Weights of a small GPT-style language model, trained from scratch on English Wikipedia.
Size: 8 layers, width 96, 3 heads of 32, MLP 384 squared ReLU, vocabulary 2048, 2.03M parameters.
Architecture: no biases in attention or MLP, gated attention, an embedding shortcut.
Each number is 500 + 40 x the weight over its row's rms, rounded and kept within 0 to 999. Layers, rows and columns count from 0. Numbers have three digits each. The size before them is the row's rms in percent of the matrix's.

# layer 3 MLP up, 384x96, rms 0.0884, rows 222-294, columns 0-95
113:567505527500515572450485484495560500519540520536498491500450508536531476526443419536505526474498515578533572390487531479496544533553507473561486491546529503495495437472427524451471496502523519534526439441445518574450435500422446535418495525523459462488534507515455489506459562515477513443
122:469513495473513485501553395539552505499490585486427468515473498544525520538475450546501551545481503489529500493467562477532467544487391488517585528481465483501528441514459490515504503535481470530469505424477477485560520444502560547437545500508571529461556486505509510478503561386507471429
069:442533490485449454556505516504498516558538518454539468421431502524456539527507477417449435536521458477516498435532468547479453495559502368476444514486536451598454514531517544533443504496531544531429533520539484519528555517464512500479527477464529532468486477533504563470505553455472488473
103:565496541508515444569517456539523523510515501485543526484561567471576501499484488478496587554563449528539485504400544478496456537491553482487521457489540519531494427419498519489481528564511507506475545426422469517531536509461440462440546487539505520471502503552447479518460517509389487495
097:514485535501498483524539458486564514505469465449452482522439489470529462490515369538465514480516516563556568440482539493516511558531472476552557510496488487475512465484391547475511548528492570519539500469485511478437487535490607493485494495490506507545438454545510466510412571548431512511
105:520511516543510514561532462460515495537483532473504494574517506467529473488465446491521545500462483595546518469500461446580477504538488406568485510538441447567569484456533486502575523488449507541590543409503466538459463473441515489467472541511495499492504435579544489488444504506492441498
107:527533484480458522520531526457484483468510487491404478501440486541514509516500509473531493431513550485523540498452469551503562541452477461490529471574564524457525491529514523436571581509445492535552435418500399525443494502466530504502524518608454482571463513527537451495438471476525510456
088:475494475472479568568484400523522552539503545477431537507490489524561504481510469336512553496459486538469467430461468503529449489485471521513488531554473491526463496459522522505571493503473570516488480450454424523522490509472531485512471495515605510521562500525534468577506539493455512503
092:550619451480462495456514448448539522420509477498515453532536535528514509486523519485493512580504538541507526389505548524513496496472491473497497470514502527573458459493431481484532503532537592499563462514538502519501464529427525501476458561540503514500556544445412473498501478508490394488
106:471518541526474461528526454416525431477502460536501497529509503548526517454518476472517511460525487524505608530540555479515510584479491445424512535518526457496506487474473521423507485482499498569532434437475539500519559585436534465508567471516569480548554442536472452501445434521497449457
119:514480585481500475501467456492518461451517514554524552508497530507514459509424466563500412487514432557501459443497578538496508483575521492506576471551498470476502522465573456477514395524477507426457487447487500515500528553484495540529552519499426484523556469531569456561458486513454548479
109:551457513487528450504506538470493479504497513490504471468568585489432509474468461437430528616504515563490487447502530500601476546520453501562534492486505481569594500476519519429505509512517536518552526447494528499476453565465450495529454482497453520515529482491483432480593482476473510428
102:524483544506478530461515502501505479407531424585529497513551496505490523475509483483559586448457459468534557509443501505545545466505501434469537520475525512542496497505442565486558443524463504573520498553491421493470408569486567535501515521546499499455461520520441464580504520544464463451
098:535480534557491555462531465453532417453510466486419484562502485477476481481485492459508465510496537581527508510443580513559494471476530387497526495529508540506452467403535504456473547582479530535541527557526494584447517542417465508490481506496490540479523463529463523486507532528422523491
138:551512521523443584504534475467463536487516495530547504491489484572454498468466431475495462512537488517420486422508566527512514506446431478488514524513527493501553510555451573468525565521472508531556544438394429574482431500483535511489479480517515523517484502449487474603447541508472540479
096:486495519517471527531491496471498436502494455543415534495408488567535474542512508510509513496452485531479479497507608470506557522516424535506523496486535446533523499468440565465474539554496466491535513539460508441453411536484537487494518519629510549547500428512530406505524530520439490518
114:542472501518426503478523482497539604527472461460511485551501552558520524545480526477491522505495466491555434501436546537534464505396383525550541516518530486515453498521458558529507433551506525438477435457454461543550383487479489500500523494491513483455504458485519500487506520440494478558
117:450508491530509497481528509461520517481463440508479491533522549442466566483492493392491506562439455477508518497455504550544565434535425453553467501486535486589545468457512538490534560565465465457566489501527485546458438492492533581470455507578479483497543513469497492476536549520525409510
083:473521438576543512566466461547494513531472517500450535583530455583516486515528533356540600500438496532534546514451516530485458480494494465491540468506519519569517517503425482468552545511458472501460495486484412509518513500453476485495553518515480446463534488509487512555507474578524471531
101:552508518517522400469500393529543486500528581537482535485519543574479535470495510527423480459540484506448563502512554479522542520464510516454504527513549478478449516462433571543442493513394536432504520503491510500525504540432495479448593505507490558436499507485532489525491501546436494487
089:542537541505466466504558490590497491452473597443542450585585532485537505464480544473508516520557489503562444421481490478547554500511499472475495559497533512488481437437415482481493468559525484439472438562498449533552450506473502486490457526440569505447482473527521502529509513528475522465
101:475517478552536498547576522461498498503489451516435449458524502471546504524486545489501416465455507503516492484507555433525471552484502467514425526549592424483511465472510557495445535556504493547544547534519536493437390486546507533459460573549548512503574439495506465456465540536473486485
113:519526441511484488501507530459476477521562511546470482576460485596441496440473489481431504530477522496495426486555499504557483518508440493480591558518456505611475438518497550525507488508399484434518526541472539523508521552449502542490539495493451525547513434525505452473471533406506505471
098:463568518544598460589476432528488524520519519443485473485512504553503482474510490463440489490477504490475475488471502591492459497522478458482531536515531447475490494470551519498494483461481456506475455477460521472539493559468488511407504480613548558513529547482519401540417574460540446492
109:586463564559527445464519526515460501506517474522473578494483470468531532522481394501533413528536512564488552448486467499531483476470485502560481458511502548554501473461472596424495510482497510488559511415422481537500432484525471499502511503537532525449542552460427466505516547461521510450
103:554578495497452539518532401457556468457516488443388492516538529484456528464510504497498518501486505542469556494486491549492492513514492455505532540504565437459495560512519506418489525502491615570588524479495508547451493489445524497508527570479440470460477455484449445497523547541531482470
087:531462577495532512543505407441479488516535475501495554484502552449625529491472524455442508504496497477505438476425471479500524549576466488467443553581487533578496447459515432500473488576535549518497475454479531524491486490466471523437494514564531519547476537435485479484531477473535458527
092:462530550492561504482570509532494544520522491527510491486511465564572498533410518474546518569525489517548496536453512553483413444510465453518468516503476426548462446509485488553513482461393466458478458510537503567482433516423437546484507555562520472574513473481529493478506484537454448484
094:474548493469527487548475481505494525435487516505461464500587506500475442518539487529501477512485532527520473483508534485559488475432485470542494505490527486491551545412456539477540548571513505525628552494548494508500485491507516525495557478472520476531506450524483485470452476549404329484
083:461523438484605553493466472426527463441540504484550467531482545480459494492481502567549524509514526490524483547483514407488502562524478478495526510526484511505477490519530481494460581551529629472551481511487531546539436453492463539478454467502529426473503447523529494578497462517456445429
089:450515512446529541552544503486502535443542536480473516522542544512419617580486483520463513441526466556492432519492466542481542539457488453515505501492528419555492422458389551482487521477488496511506463456500487532509518522500491580468484513495475493424525479524586505511538499539495573463
097:577500411503440531592473451517496495501495498454535470536544591526539496499480517413487550571482420535542479399420541525575568431494507532529475549479505505488498516500476426480557488516501517455566460501475536529520521473465475474510480447483526552477511486482473462484502519483490454479
094:459413520491468547487505497492507498532580576486493539476565472521548579514440402447509482536460505516514497457511478580520450536540494413547555482534458476525476484495490542444560504482473474474510529504465472473549522515441542578498422468486519467529455524438531431487540541562498497501
092:448455470409469490497488457576543432497492614498423471523482571453522493561510506525500430509532471567437547483523535537527500512490471514482473457489482527524504477545475485448455533563498524430507512538449565496480522532493503541439541535502592544491467490553488496536470468550426483479
085:537463532592451493458522511526516432543497516560501490495501483523551480492394487506527525507443518554532444453507519478501561490553445546494502475536518437578524460443502518472567505542453488536543425449497448482484502472436534483480508534531483533468573500508474473473393456510423536532
089:501488496517529523493465469507468479459515565491525472529554451582445462508467518496503483544494399549545446514487492467573490602481525442475578494572492491504524477543477513493504491480528491464509553511511483595462535468473464500473518610511453440516524423538501467526493477399485519553
069:513480533527483505490486542591480457536483510457464515513482484507518454499605592448470430585476427465480516434506543615496504494443516484535472487519475477558485483510463475488536461461484435578482484457511466491499495532543481493461577551469455521538498450533436503453471541492523495562
111:462537505525483510510455514542531454481485498436447560508426475521524553580525507522445468535498497536492449441415483490540501494469440445606516545491606401461561497456473515486519565475520569485470498511501532495546535572492469487447487527470505465511523511417493474533488524460492534515
108:568466500446431528491525464469486569532541449550503440525435523508450517540471546535459516519517502558547494524467579494529542526461504488505517559532493485493437472497500505405490461522519588466533536515429375547502449508457486515478555533501500492564469557462462457448459480501522520528
100:564496512461529434527501420450487486507516591534460497492509454493581463557475530503504540578475444464495418483505509552553482475466479502498500537532504496462464479481559499463438496478505524497513481474502484500524372559469583496513498491520487519429582478534478422534587503535487460508
097:550504537535468487500576467540563535444537478513459495513420493489400494563494480471485559540551504508532421533500507468511561419443419543483488499516475479534497493524493536514510515495475447468463592508508525521510430498555468616487529492494431529489496460527518476473431542534456496462
081:504505542493498512564475448428441566542598508454504559516510479578484530456478498402513560489466490524528568557566555479472497484498517410493475520460513485446546452506488513483434513525518487490536526511497535510544483562482473500495475521509481557493487456503583437502517488488398500422
122:485496539428527559551515442546576539524552442522519470520535525527453500432455499468419543543511487493485526473459517492554511464446505498548559517518558416516495454470464578487482559559490541493426496481459466483458502509453548577476551540489458456447497475456465509485471583497498457531
104:481454524552502461510503485465521488536491456554505524487529526551505497588401505578426520438508496474546518435494565527586460478515454482573554460474496521533499508461407484494545497534512539509545431558420514503461463476501497496483499472477509478594518470493493513588476494466444502546
125:584577553466486508449416509503540473504499462540503523517553490574470522534508498517553568485524493534457500443488535524492545505530438459488536495505430480498530461497426520436492477430487497446484551455392476542449473449546542593506509517539518531529538447555531503475486485514515488430
078:530452540455454501580488481416479591490572451478561477495484481435496485544493451454503529482442537497524462487470501486507438534528490438464417556475531536456544550570459503535460506532500500441471508536558517479464521441464509477416546496549533541527466561543491517440540487519516538464
098:536484473532452492511509505387498509487480592486461540554539492495481502442508519521535476452507547470462466463523552482543510532477429482517582553472576468583463506472444501477465571490517576454563516485501469499456474516481533506464524537488549564487487501496446447574547511485419458552
080:507483509573529543525458513526580453532532516533403532555532565520468553568501544504513536570509416474458483479491471470457487519482485444549466460501498493530484530522416464488476520523518570497557406455495456540510462498522548497498475493564464446474547531469519505548479499442509399490
105:544518467461488458527547414513495503481587461564536518512538478516552485538515463569488468533488511480509535430453410503499586470499452475469496488502572523555449449534488507482498536541451514515511481417493470540477539566442469527486509458547414537546494516526472455504478562586498462459
116:452506455510476414477498512462503484466557489482458483497511474575576518456489489489540559484537512433493536473447495498521551505453475440509559529527483555489586459522481511519526521577460542512577450507461379469499554496525563511524558449539493422477494446508493472565531530507448530481
100:462434517543530504514570525440487479428491418529500499476528516522418518489415537464524524510458511543495451436514508527571511503447494469542557503504516519501562437597481586537516491535492506469498451544480463553500429529509530517518586503505492394556523456483484484502508468499445475476
091:547507482582533459528492480502468513518523511452400517595475483489481475458461497422541484476467509540551490464501502509541451553523455418466466519551550494460471499561485460530527557461391551520478537498513496569450515462506569463547505465505517448498542452542563497550521490532476435493
109:566528465461469556456598435486495482486585542507480497482479573452496534563495499488481507490468532525566511487475483504497483503538444449588483536497509438529568467509520470473556560499478488468457507473436477608512460454515517478489507549447513515420492476549465458461502542559424530502
084:525477492417528443461554517524503437472464452506452467554501501561486490555509540496508543470540434481467500425503501546490484447444500487511511500538449451613551494465488546509495527517459488487530459466460509604549500516554479536528457525539420454525521389480502537554490474514541508459
107:556523481474476413569538435470463551477493539528446456496477521491445513468495457564464510527561472517470515479425473499566467530447476501444528523495544533475524462454445486492504452451523546542531567479499490518521450467483482581476521607565494524519572465453537476538526561438534521505
114:586473498483487451467554422454537534529503520537512500514478553455493575456455443483448528547523533531545425498490573492505551529410497531591598511527485485539491440514436460496447479576504479547460513514476472466492436536463470483484483519510475538481481473489493433495472461549443472488
084:531464538516423485482523456415491522537496483497488543507457497555495498465422502513508437445517532508419548481405530517608526432528463478508472512553463528592498536532526516492528490492510438528543464437508483484426442556508541524472543558590509530535485447496500519485527516537470510518
095:530484425529488508471543455481485509408511456527539455528524485518455495476465530490554480538544507507488500505520558487538484504497449428548488541505515485520506513461477484446599528649449536475569538505497483521390472479455523496558490478488453532495532470538484501513491561438429547538
107:515509407533517518518471534482544448504494532565501503503446509520532551482478511474494517505469474450417507447471476526545517577483520470522481505488492462478506421478433476495477520484505500453466495557459499486449573471563542612444497504467593587522488530536502482560385502536495463475
105:466534579489482566487490444514508500470518488542459503532430476516469498535421478430511546516534447484412463546509490485606502520507357467492521491489528513493475510503494469495516560507474500510588550438542498521446490488405471548446501552474497496594515513488472539497502511472515503528
099:484583517518564463561525465528452454488581520474502458500576490496503479455485519480486483526434504468460527502465486462574545556538505527453516551528491557483524559459525511521410574479562460441512442489476435449468476479534517526536484461537505464462562551527500465570457495422469462473
096:512584488571519521484522490459482536514540528500509539474480521446518544428468531512500560532480450555487523508484496429523511554511499437509532539486481408454495451420438554472566484470504580519476478511445494574443497441475492508482522546470492555451478554489478422479446581504530447534
109:510490557562510513556496505500534457501486495433459455468484539510575506516471476554508463465528462552566550461491517415574452482515504447527479462514482476492460498578457432475549434572438488475566494568453505557493551540458531478490504497537475510503557431566569461531519501548470497467
126:538511546499503514475516514468608583499525440464496466503492437449482533479496435442489496536419480466451533520449544526509549555487428448487536555528500495522516529500530535515525546469506555439552519529469506502560499453446514564427580552544521420524532464497480495487452502509421510468
104:539460489472484492497502392524433462517493478496537509544427523476473555627493435450507500512538485546458459556468501516557548483508457502553530520556436543517466483475494490487555485574501495471527556478502470518465417441447504471422582556506542528471568525468473484529509501495497500481
092:502464499533509503534517472579478589542547506479456543509542509569524481450472528444435566479523523550452519486516448438533451580495511480515507512494475494509486503462477432495452463477492561480482582396432545516458490479467521474475491482561496510520552542482537480499473467568413423475
101:546511555430532475511486500438466574494616582453529519411438470494441616414506457441606467480418494459541516490510542521535544515429513511527530488500501500496491475488473473501513472539479485488517484519492508523473496546531471513491505544473507512555481437450499499522517530547512509496
094:450469455512497581509564463490494541444499529415443498467480603578449467549517534496510467568473482483525481522517547519511514545466424476490488495536519416470503519532514504503457517563514503403536514548541489536505498537487565495518521519471511452564562415478559477512442463448472505497
103:501522470561503511505469453388481504501531513447452501531514525553470466427456511483527432454473536495506534513525542484571471536487536431549434523547578493470431440461508482479490493511525583583484557530509475508485463417432465496503549546539526485504573464558488484471496539509514448527
121:566480541476528510505475459533554542510516548468403540511486558575538526572481414519482565464497472439508440520471527514534563584478464460581467515584550514469491522485512490473532515526532482517466531505502483486507530493479497509405468455480487397464505477526477449470469555472488557516
088:502452530464540551541520498451497493476660571494547455511468466474524546504549466403562477485476529469472493503489481515494442516506528488562513543523463492469453460476385444519478486558527480486512548452503541535486443517457486482528442459538477512524415496518532510541555489506499472468
103:506584475519524472488595456438464484490516517500492437494466457515526537588501509512452504523509524502445538433482560523520608487470472434538569489576439468556507455573539524482505460537480564456513603460502476465513515440512554504509510503488509500497516534442489528485491481468505449438
088:491481511560452504527545498490520464517550511531468594491497604491506537538497426489537477407529436459472487483537515465483495523525398526509496520500461491535579503486526578498561498521485497485497496433490439557532536413491490560504518468485440489538401516546486461463491485459470564512
# layer 3 MLP down (transposed), 384x96, rms 0.0884, rows 222-293, columns 0-95
117:547485532526453534507529501529517538517502415515492493460475462534469489461416534509535494504486533510517570453441473507488510539518509596506551457360541489437538545428502550526498515534479521559501487472493459463502494502565579499503499545500541493486491409511485465408460556465472542480
119:540571523509541491501600488542530541506447570489525478439507561494482434535447505542500532524496493465525599504503476517505434520541512502472504516441466502504488560520541426537450502526515448562442501408531497498546494474443492503458482511522458436481509403522481474470438499482593497467
070:408454451584541469473455496514521417494419441535516480578485527548529443499527575543463518497611464569492482468511527475489512493547422517535465461537478426548516507478521469475497521528483481502555481487505501542536488507507517470514525471535509492479568540518527464443466399486469485519
097:499489487513479482416489556543440513564487524586457547510437572555431489442501444570472529579433525475500488530484493574481392506513449498529508498502476583495521559583511448504531465489540502472537459499516483411512540517464474491489481544541485527488495533439511477522476491510478465471
086:413486505506478503535497497526482530567485521548484513460550441500479470508446462488513506508464542526481479516487532463556464514527502535535586504543452528416459566520566536462519407510564507519498540503466546420478477468521522510538504546418492503490477485501453583376467503448536512558
096:490530489512568427540474483479483525524467527460569468533545506492484519469489447464526514495476511571532548530508402530555491528574471469523466445463413567510441522511528509530562511497510467521501540506568479468491470494516474481477566387413544523516446502465522500398526469541527492476
109:471500511513521437496483476478499537490477495531401482510525477528520541534472469493471454537485536514547571497540526560461533507454501552530483400515517426471437451524527495490536509486408455536522482484474406459571523494492462404506556562465502521549518543518571475561578516494528455496
090:598520480497470497433523508499428488633532531462451503438481506474430563560516462492549414506470541467449450567449541503551478497482490473480490546507523494495483482522500436534512498517516513451510481540492582470539534461501489486527514488566579448481461491474538480516504542483457428455
094:504506560537452460428478492522501506539473507533505397468382390567562509537520519516519450535514525549521488497499494516499435498548453554486489439479506464515511531491500468488462525574507488465472483493586536526432502409527411533513489528539496535508551523506476514539458542514502508552
109:504480523476412518473535470483471506500493550495513472442516472480433502511582518523524575497535447506442458518579456540504440494531531530509535512529451503500495430435477497474474443478528505504439483429533534503477562501475520454620567472594541506586506461526480467495532543501504529439
114:486503560464512474481482460472512534509523425457504506496482509484487425501492542465492560474518515590515638583495523494530474538583527463486505503474447523466522495470490450499479548479478522471575482445555456469436546507523505455479540497478466555486470542418483424512561496460546576511
097:541482470514542472484462551468471538501473492554531463475496512511528496494512472541456514491469486562412516488494478522464529509528462625536567614445498572510460514528512542497511463451415531543478452446533491472437511455524445484555498491583524563510496485544535490490489441454422508495
107:455496505522511537501540504491500435568574475536493461506538551486511531490453481491517526484517450393499547496479510555533472471505552554467506503415487494472441455487537569534479498507463508547525525559543547488458504415531484479531479451456447539537530531416517540541503450444436572412
096:524447472507521518532494510514492536456556510480439484503522507502537420513521480468538572529534581464493425515459499505461522462525528465546501460501475543490431507418625454471534473463529475483549466552547525455513574484456441504428495526529475508512472510510472481436508555458481515613
129:589503524493483538466518477483475425494476500505534565455526444504501497474494465503454500464497515483494459550524515514489512561548510513571514486395530446514499557527449389459513497525490558488475572495481530532507430448540438596527570442531520555489460469578497493524491462494504444541
085:505504506514531486507467519527457511535522481484522581478621503525519480541464549482508459555504505524467477471490488482596528461503512603531502456433461543479497548416469522518507498540558479501447492519516523515425462407506496435515468474495438499515449445551554427460421527530494469524
101:464499495534502466451483514441440482548440528521543487464552531577483496487505491500524527463491440503499436530516554526554473530494465643485495525540585489472494454503481458464513550477528492477524475521507536488486513378524555540541571453520502560479448520519507545494440496536431457450
114:482463502485551487486544477470536441505479553498501475520527475516427481437552472541534511574525533580430482492594504470542499499516532507535543537437483435460468461526491485480554472468464513469539449519491567455571565465526492412451465451514507480492554493510523558506509536464505587414
082:439432497478524564527486518488440459605482471477531472486515464554507513468496494422549508500498438547474419549487490551466451519497558479457492582493455568521503459514438452546505491480487505515525466517585459526510521502484481414559536486467503513453507472614508497566472467506533531526
103:464460429480461502470492474509520525630490476533491513473520497539498538497452517478540473516503533430502479580510511519509422503488414543532447494457545518552502528573564451515487513603469455544569536497492452439504499456508442537452524443507488535479462493444523495495451586499481466518
087:551492519522462461454461586483496491515457449427525445504504403529486468516479486552583456542521509458559407549485465447495447496496466473542464531581454489558514557486529473565516532535507548527513503502493493483468460470493465465594540556550548489567508549470499488495497512469459512556
098:488554487534513474535522525569587507527486489471462456545474463502504464509499518539571486562422463496480473467576456520550443445553456524453519560459439524487482448529473499472447500515600449538516513511452497410542534501519482421545468530489483588481485525457505530463460565508489478472
113:507547480462563458443531509456472515542552475501477497453504501548517465568483450541486492490483556504492445477559487548456479451564490560423549483567529522461482458564568491443461487531507522548448521513593442457576516489517490420497537535531479414543487477512445506470502545469480533455
103:487498540505482512445499511474505547444515538481567515452511584544505492484526488504466467509588480508481455438525561469482452485536528535486558488499431436530497457475470543608443469459511492440522486452502555525423495494618525454458508456481524505518466567507531552460568459503474541530
106:486466554500522535502539556512450501460516467574576586516536451543508558568485454502532504500435511529528476523465439467529481541531487544564505539496549469441473516490504535509459488482437538476415498441514491529570446522485473494502534463554448515483379483458521507429502421479473498496
106:600461598480443483486401488495507501496517482526531476543421495482466474494622451517505420582463515559516519467450453524517449504493534495520481474487514462556439526486528492474488470509542498501474540480523504503468556456483493450530460563479552550523504505501492531477541564556441530445
093:588460549492500441531554522504400465538518498447531476447545525504443547512595472519520521542468489499423496490529539505501482545587503510479503526456481517505530497454539422515487469479520467438544516572556477473511479481503519447456507543537516521377475558428456454517488515486521506491
091:561550524526546427445497506509496439568503474500523520485430575527517475476498466547540429490518534469515477535527450532508532404526505468424409459427552512471480517494520450471545499500542463484498515517516517595456559502496469587527522434471416509526549497510528529525476481532475536491
088:498440557489486519517436542565473570526469523491514509514522432430543487422500478425523508549550554491535417513471501480484497539546452437471481456525496460481511434495521508534488532489470504572447578515570511464392503474485473540576525490509521546529457453434503503501470544529474532540
089:474485506464562554470472529485440501618482539487503479442559543558501470520499484446495538482518482460440505487545542494413480563494483507496472495585470391538484518437523562523442548543468481473453473538566514518509461472519458468490492503479584467509470554491551469551480548475516466461
089:550521509475583383539506512508540532472570565551502512549450439452598457441498476538509482561439465470548524486502515508551532448419497475458550559497459492466477535519442485505474516557523519516490491486500551439472568531483461494523483525454425512447494502512491506483490518560461526456
085:503477483470534482513476569457485491549473486506485541437504552543524513536562508464500507494498457512475451546491533536515492502496476598513439432484534472524555441457515472504465558536501538488503513521485487454552432442508466460597541387489494479561497466481523586413418519551527508520
098:517500457553468563509595510460504485543489464501436624415547560497451468494516489488536572496477537489501514477514535526498479592524516463502491491493454410549523472430567564501435480480458490456503453505495473510492479514526539500458505497481481460549459545413556492511452461554496491496
090:487520550519471470472434504534551461451521431492504526498503400540512491531497539508551496523524589490485497492518449408488498511486502472470509476491467482503500452514470490519546447487536564578525544541456599455550502530556509509513494472417487501515595417466476549533562518428451528477
092:514470496402536489471447518473470513569534533532532473488471495476522514522474477462456447452443522516469497491489538524458471517460542626497466507576519483483529513447444477581534494552487586446494524548496547518484517449432558510492513474570522463568476481549540474525563460461520553453
093:479456445500517565503526467470480481445527486454576558438603423511482440545522502490495518476466496516507410519435508494543516475475532474469537413555507431517517508508540521488446477468532555487488598457529406518497487551500460482501558521500507541493480542483569550545480457487524506543
077:529505480481586579504535505451554526508491461519496482567505527478515487581454525534507515480524501523475447607462460432476444504491467509478515540511472506436530500499476502488488555542535612445512537495479572492518483443455458493531440479567480424442472546458553454543493446510510473448
094:460505475524532501501559504545485507529455541473555672438441487514499553502516464452492527431499522527484448488533489468528467539552551504497556506505509462502420472515468524501538487524484563475514531427478517494498482568559466427515454516512482434492455475432488468424521480487482545551
108:511496508485469494528419460460577461504546507429504448579517506426520506465489532457503554443497524513466467581560493524512557511446522470558471519443478439551499540480471485514512522472407448480535450458451470580513525498556493526564460429515544506523530432565503516529459508519491530536
095:513535493531567476540500510491461545524465568476438455414537521471528470476453513457519524516479511544528483554531491460494463567509444512579434467511484443532467558551475572525505513526487433457508562509533512525410491448546464489513515442486558520437446485494435524450537557570481532463
092:498495478450461539472449493492490482533508500483502515433505495465475410499568432471457483502483571504519465495523560527516455449519589465461612473552476485509512544502553453464522543444543435514447522459540582529545562456495505544467481552522448497555522477494461453511515506543540531580
093:488484483520494497458466442578576448524498482561562526514484484485543510488492470491496500497491563424472525503572480488397550562519476476497481437421503548459492448525520501455525459475491441483478472493464510510613517511589517519491443464525554532454505543505518429517509563506419472517
128:503556526504488493550534517450468496475504473493540451515469526439528500506495444531516498517495481458494519497509464518529533511558558477495448451469474497552426488550496568459479438513544519623506452459427531533457497483498489445523529493552539445444533577524447548515544453554371476519
084:461487541424517527505434535487505500606445487500507513549504518494492449485457478459530526446503544492471504501533487491541517492575550571495568486457499510456512502564476456505537518432524563408496508505508526533490523530510560421542476462464497428453522517529490581455423569445471560490
119:461540588478499518471579529458480505532537492467439534530547480580506439492467505503519511494506536514485423431537468484454518459566533500543540463442478427533481495550496446558477412463455508423508520551462517468516520540536504560504474538478519585517485497476548535483447452507528415518
092:567501546458537442535483508435414540565604523459472458418495489516457549488541442475565521540453498502430499534466491522430449516515484488464532466495515470452466443482482427565509486444484508518592500509501520547515514509468458483502522538545531474490450577453536510496530529547518469527
093:525445560535451540456523530484508537442523450572527520501453440495583519498489536458507448480487545539458519560527538470551430488583474558514461518551496546435501517473468481489455516504489419457473545536471460543490435545528474512502469522481396417545507472525475501555491493489439535526
080:442525449437501532520570503456482528517482479495528550366493480512436508511453506455480502515469492454500504565464490505482483433477536562454494481586461482497509530474558606522472569490525451529513534564472501522446457473502527499548563544476485461559572501474541561553473471480497538502
110:575469490488472504497533496481525562462492541503523463512571514533528490468547524525499492517502490435491497558487477561433474461484495455533463434541503540523440534517485506565511472605506470433456513470548507507565545493526452453523492516504515513483540497407523455419415509513522517365
118:464512458550468479477477576475475544552606516515463534494551500527515488497642460522469525496489496386470498467509446457496478520473466497514494484463473505488540545489509464524447551482442541550449539491513509450537576564502541450520519531516451486503456505487470525517515402540458456465
103:459484497562538453501560597511516448462549537495455456427485487544457524498515456496538484506505533500560556508540503476507481502557574484460518591517463529468528506510530450489503534473527468442515531528577484506460482480514557414451473476497444496462435504528388526506457592496453503512
087:516474453448518560488452530532526408498569534529544503542513424430565510477540442418545557487436491458508494533538533562411543517536556498528551533521511518440439569445500535469456537518421488538507496474506474523482504501525525473514486521464486504507487437573493442534477520463467507526
113:509513462484499464517515515489505432453512490505523529466444518530525509450463500514482459522516518533481493516508456561532495470494529485595433474465524548430551606502481539504454467515465483511438573473523501514531557423570542447426529551465550474451479498579490457520566562509477428435
081:505489466467505458458472535488464561534514511441483529457568534459445558516568464472509449538498449459551500482546523484411484563490476460444466443435485516534514554515485486598507478508485555480387437532495507510496520544487467549493548531506443546566463505518511579464482549480533480534
117:513521587439449494543563518499494513570526496501549507495477475489497481503451524480477505495519472504465439540511511480537549481570489499464461434413534471457515488607437435481547428454485510512543476480497537482556519526522457538557497454533459517582524448484541462461459453489592438518
109:438501490572518463487508504494463431503512508518466462501526467517522525547496524468488428456527526504453471550495561487512482566503477511515444512524472406523491528519517437497462507539473486503472501549439500477485428491601537413504498560488407512507609499575486480605538463491522523532
089:519534517392534493513421520379488496492545561473500423484555473529476496465487527466473477421511529435503505552505566584501501479488480551465551475497488515447476521499502573513490481515526519537531486442521505460530463474598487489514551578502483473503474479477565449488562488442509539541
093:549484546504488443539491483449438542547463529536481497538584501470513478508501489515526590431497533464444428498500520503571532470589576430507481521550464513468510512486526467520443545511480519518530457488483518446481596504540547481483487461480528465533462563507458508466518413458468421549
110:540510472545458530512509607528552489512486524486546486488504474526525540446537445455492452467477497472505476423452514505541509530521567501494491434443398446474468447489532538514493512442563482454497553546551530515470553463505531510463522497506544518437507464533530423513458407465561586501
105:529502530495457510522403475426579503476504551487501468459473478483484520518535473440515495494528503510460454499461560499615510506459497500454525435506471500470518482490530398572469475455547466541507522563585512499528523502466478501483482423529523458507435509589503463509584476475554474560
101:455502478488477503495558497421475473499429497544517522563445543528515524501507545488494491439511515478481528471519461534507474563563402551478567459521527495505542508471426546509447520495453540476457401492593489462472480534460494552587483544458442542521533501459553462501556502552513469554
099:491524463510507520494604472534523472503473510559480541561495441510454487534449485450388561484498482426496489518505588483488518498532603463490519484508557521459508551474521491510548488498480529484472483583568423453582575468522480514494513464477481465478516548434456525551498503510530484440
104:429530526525463491490564520515499519541484420511529494442467499463459527533510446558473490478465540509456465471531490470533500467571463475543453569469507564519480447566499482451475556549553501520547481519475446511445426499485432498541507590433441533496471525608512562494505519463548528479
121:539424562468504475469517529564470462493484533516531389538434504552586455469608520506508454504553448510533451483560535520387521500521514465511474467484482492550504498493557498499523519472425452533486532445532484518459509504530503482553512515465463500465514468497429569497526537455561519521
107:528500483445456474487539463555447472472533479458577529547518493494501478520510481477524565521486584486493362536531520504501601465581514513510480501497515416573508488424478467454483516554514498439484481540513522480528553561423497522497505504469528478503476540428426514490509516468498481569
093:494443555557469497503489561470513472482590599441440495457556504518493496448453472572450508561466488493433601538539436543461539498487499487522543582413521514530481479514477486466512495445536489519483466490488511505543570520496478481573427536514458473492470550456520524530502481530500503459
114:516490451570496531441520535549530403482467456503482516568544533490504437543483537556464560482580553551450549547504537482374494520547445488463513478488477495512560491465526462437505559484540490454460504463493533498536469480456562518506457484540539462471542515487483488478432485486427547500
092:471408525480481518504488478474579505504448476516515553477510486497459472520555526508481539479496478387578502526563532526518423508468504499509530500534437453523480528464454556500459515543526427482478476537557448496586557456534495483475452565442518520510458524461483512525428511547524596553
105:537426524469505527520566550484527541483460455551504509523473560526530487500483473535536460505508518495503543432491436477484561490531549498517493525405501508478496530419457520451466521488470474399465490572510467444475496550487513598564448469545524523546565493399461531439500516531528535490
120:515531464528514487510473501520573520461490511469507480494496536535486497505558516464491417477489488495468480576471502480516550560588466531520464506493575471455608573509560468540520478456466495354540485443513518471508539500511482441485488492510531501518451511450505510441472477395539567500
096:528513509473534469440520478517448532562590531447492508437527524466490528516560480418514552528443541422420569489498540504414476533539459527516550505531535553447510521518507457479507476446515435509474507478583426452478516500502511461567544580452488492496512501489466534470537513497485498424
105:534571489497523505514492514456507445547512562545428503443524548512503487513549586554489391537498474435383537473450444514489545490477496461435476508471524488469483448594463533490472506559497543442551473521523469448548495575479528471488541521461495538488531484494550560517517500480476489476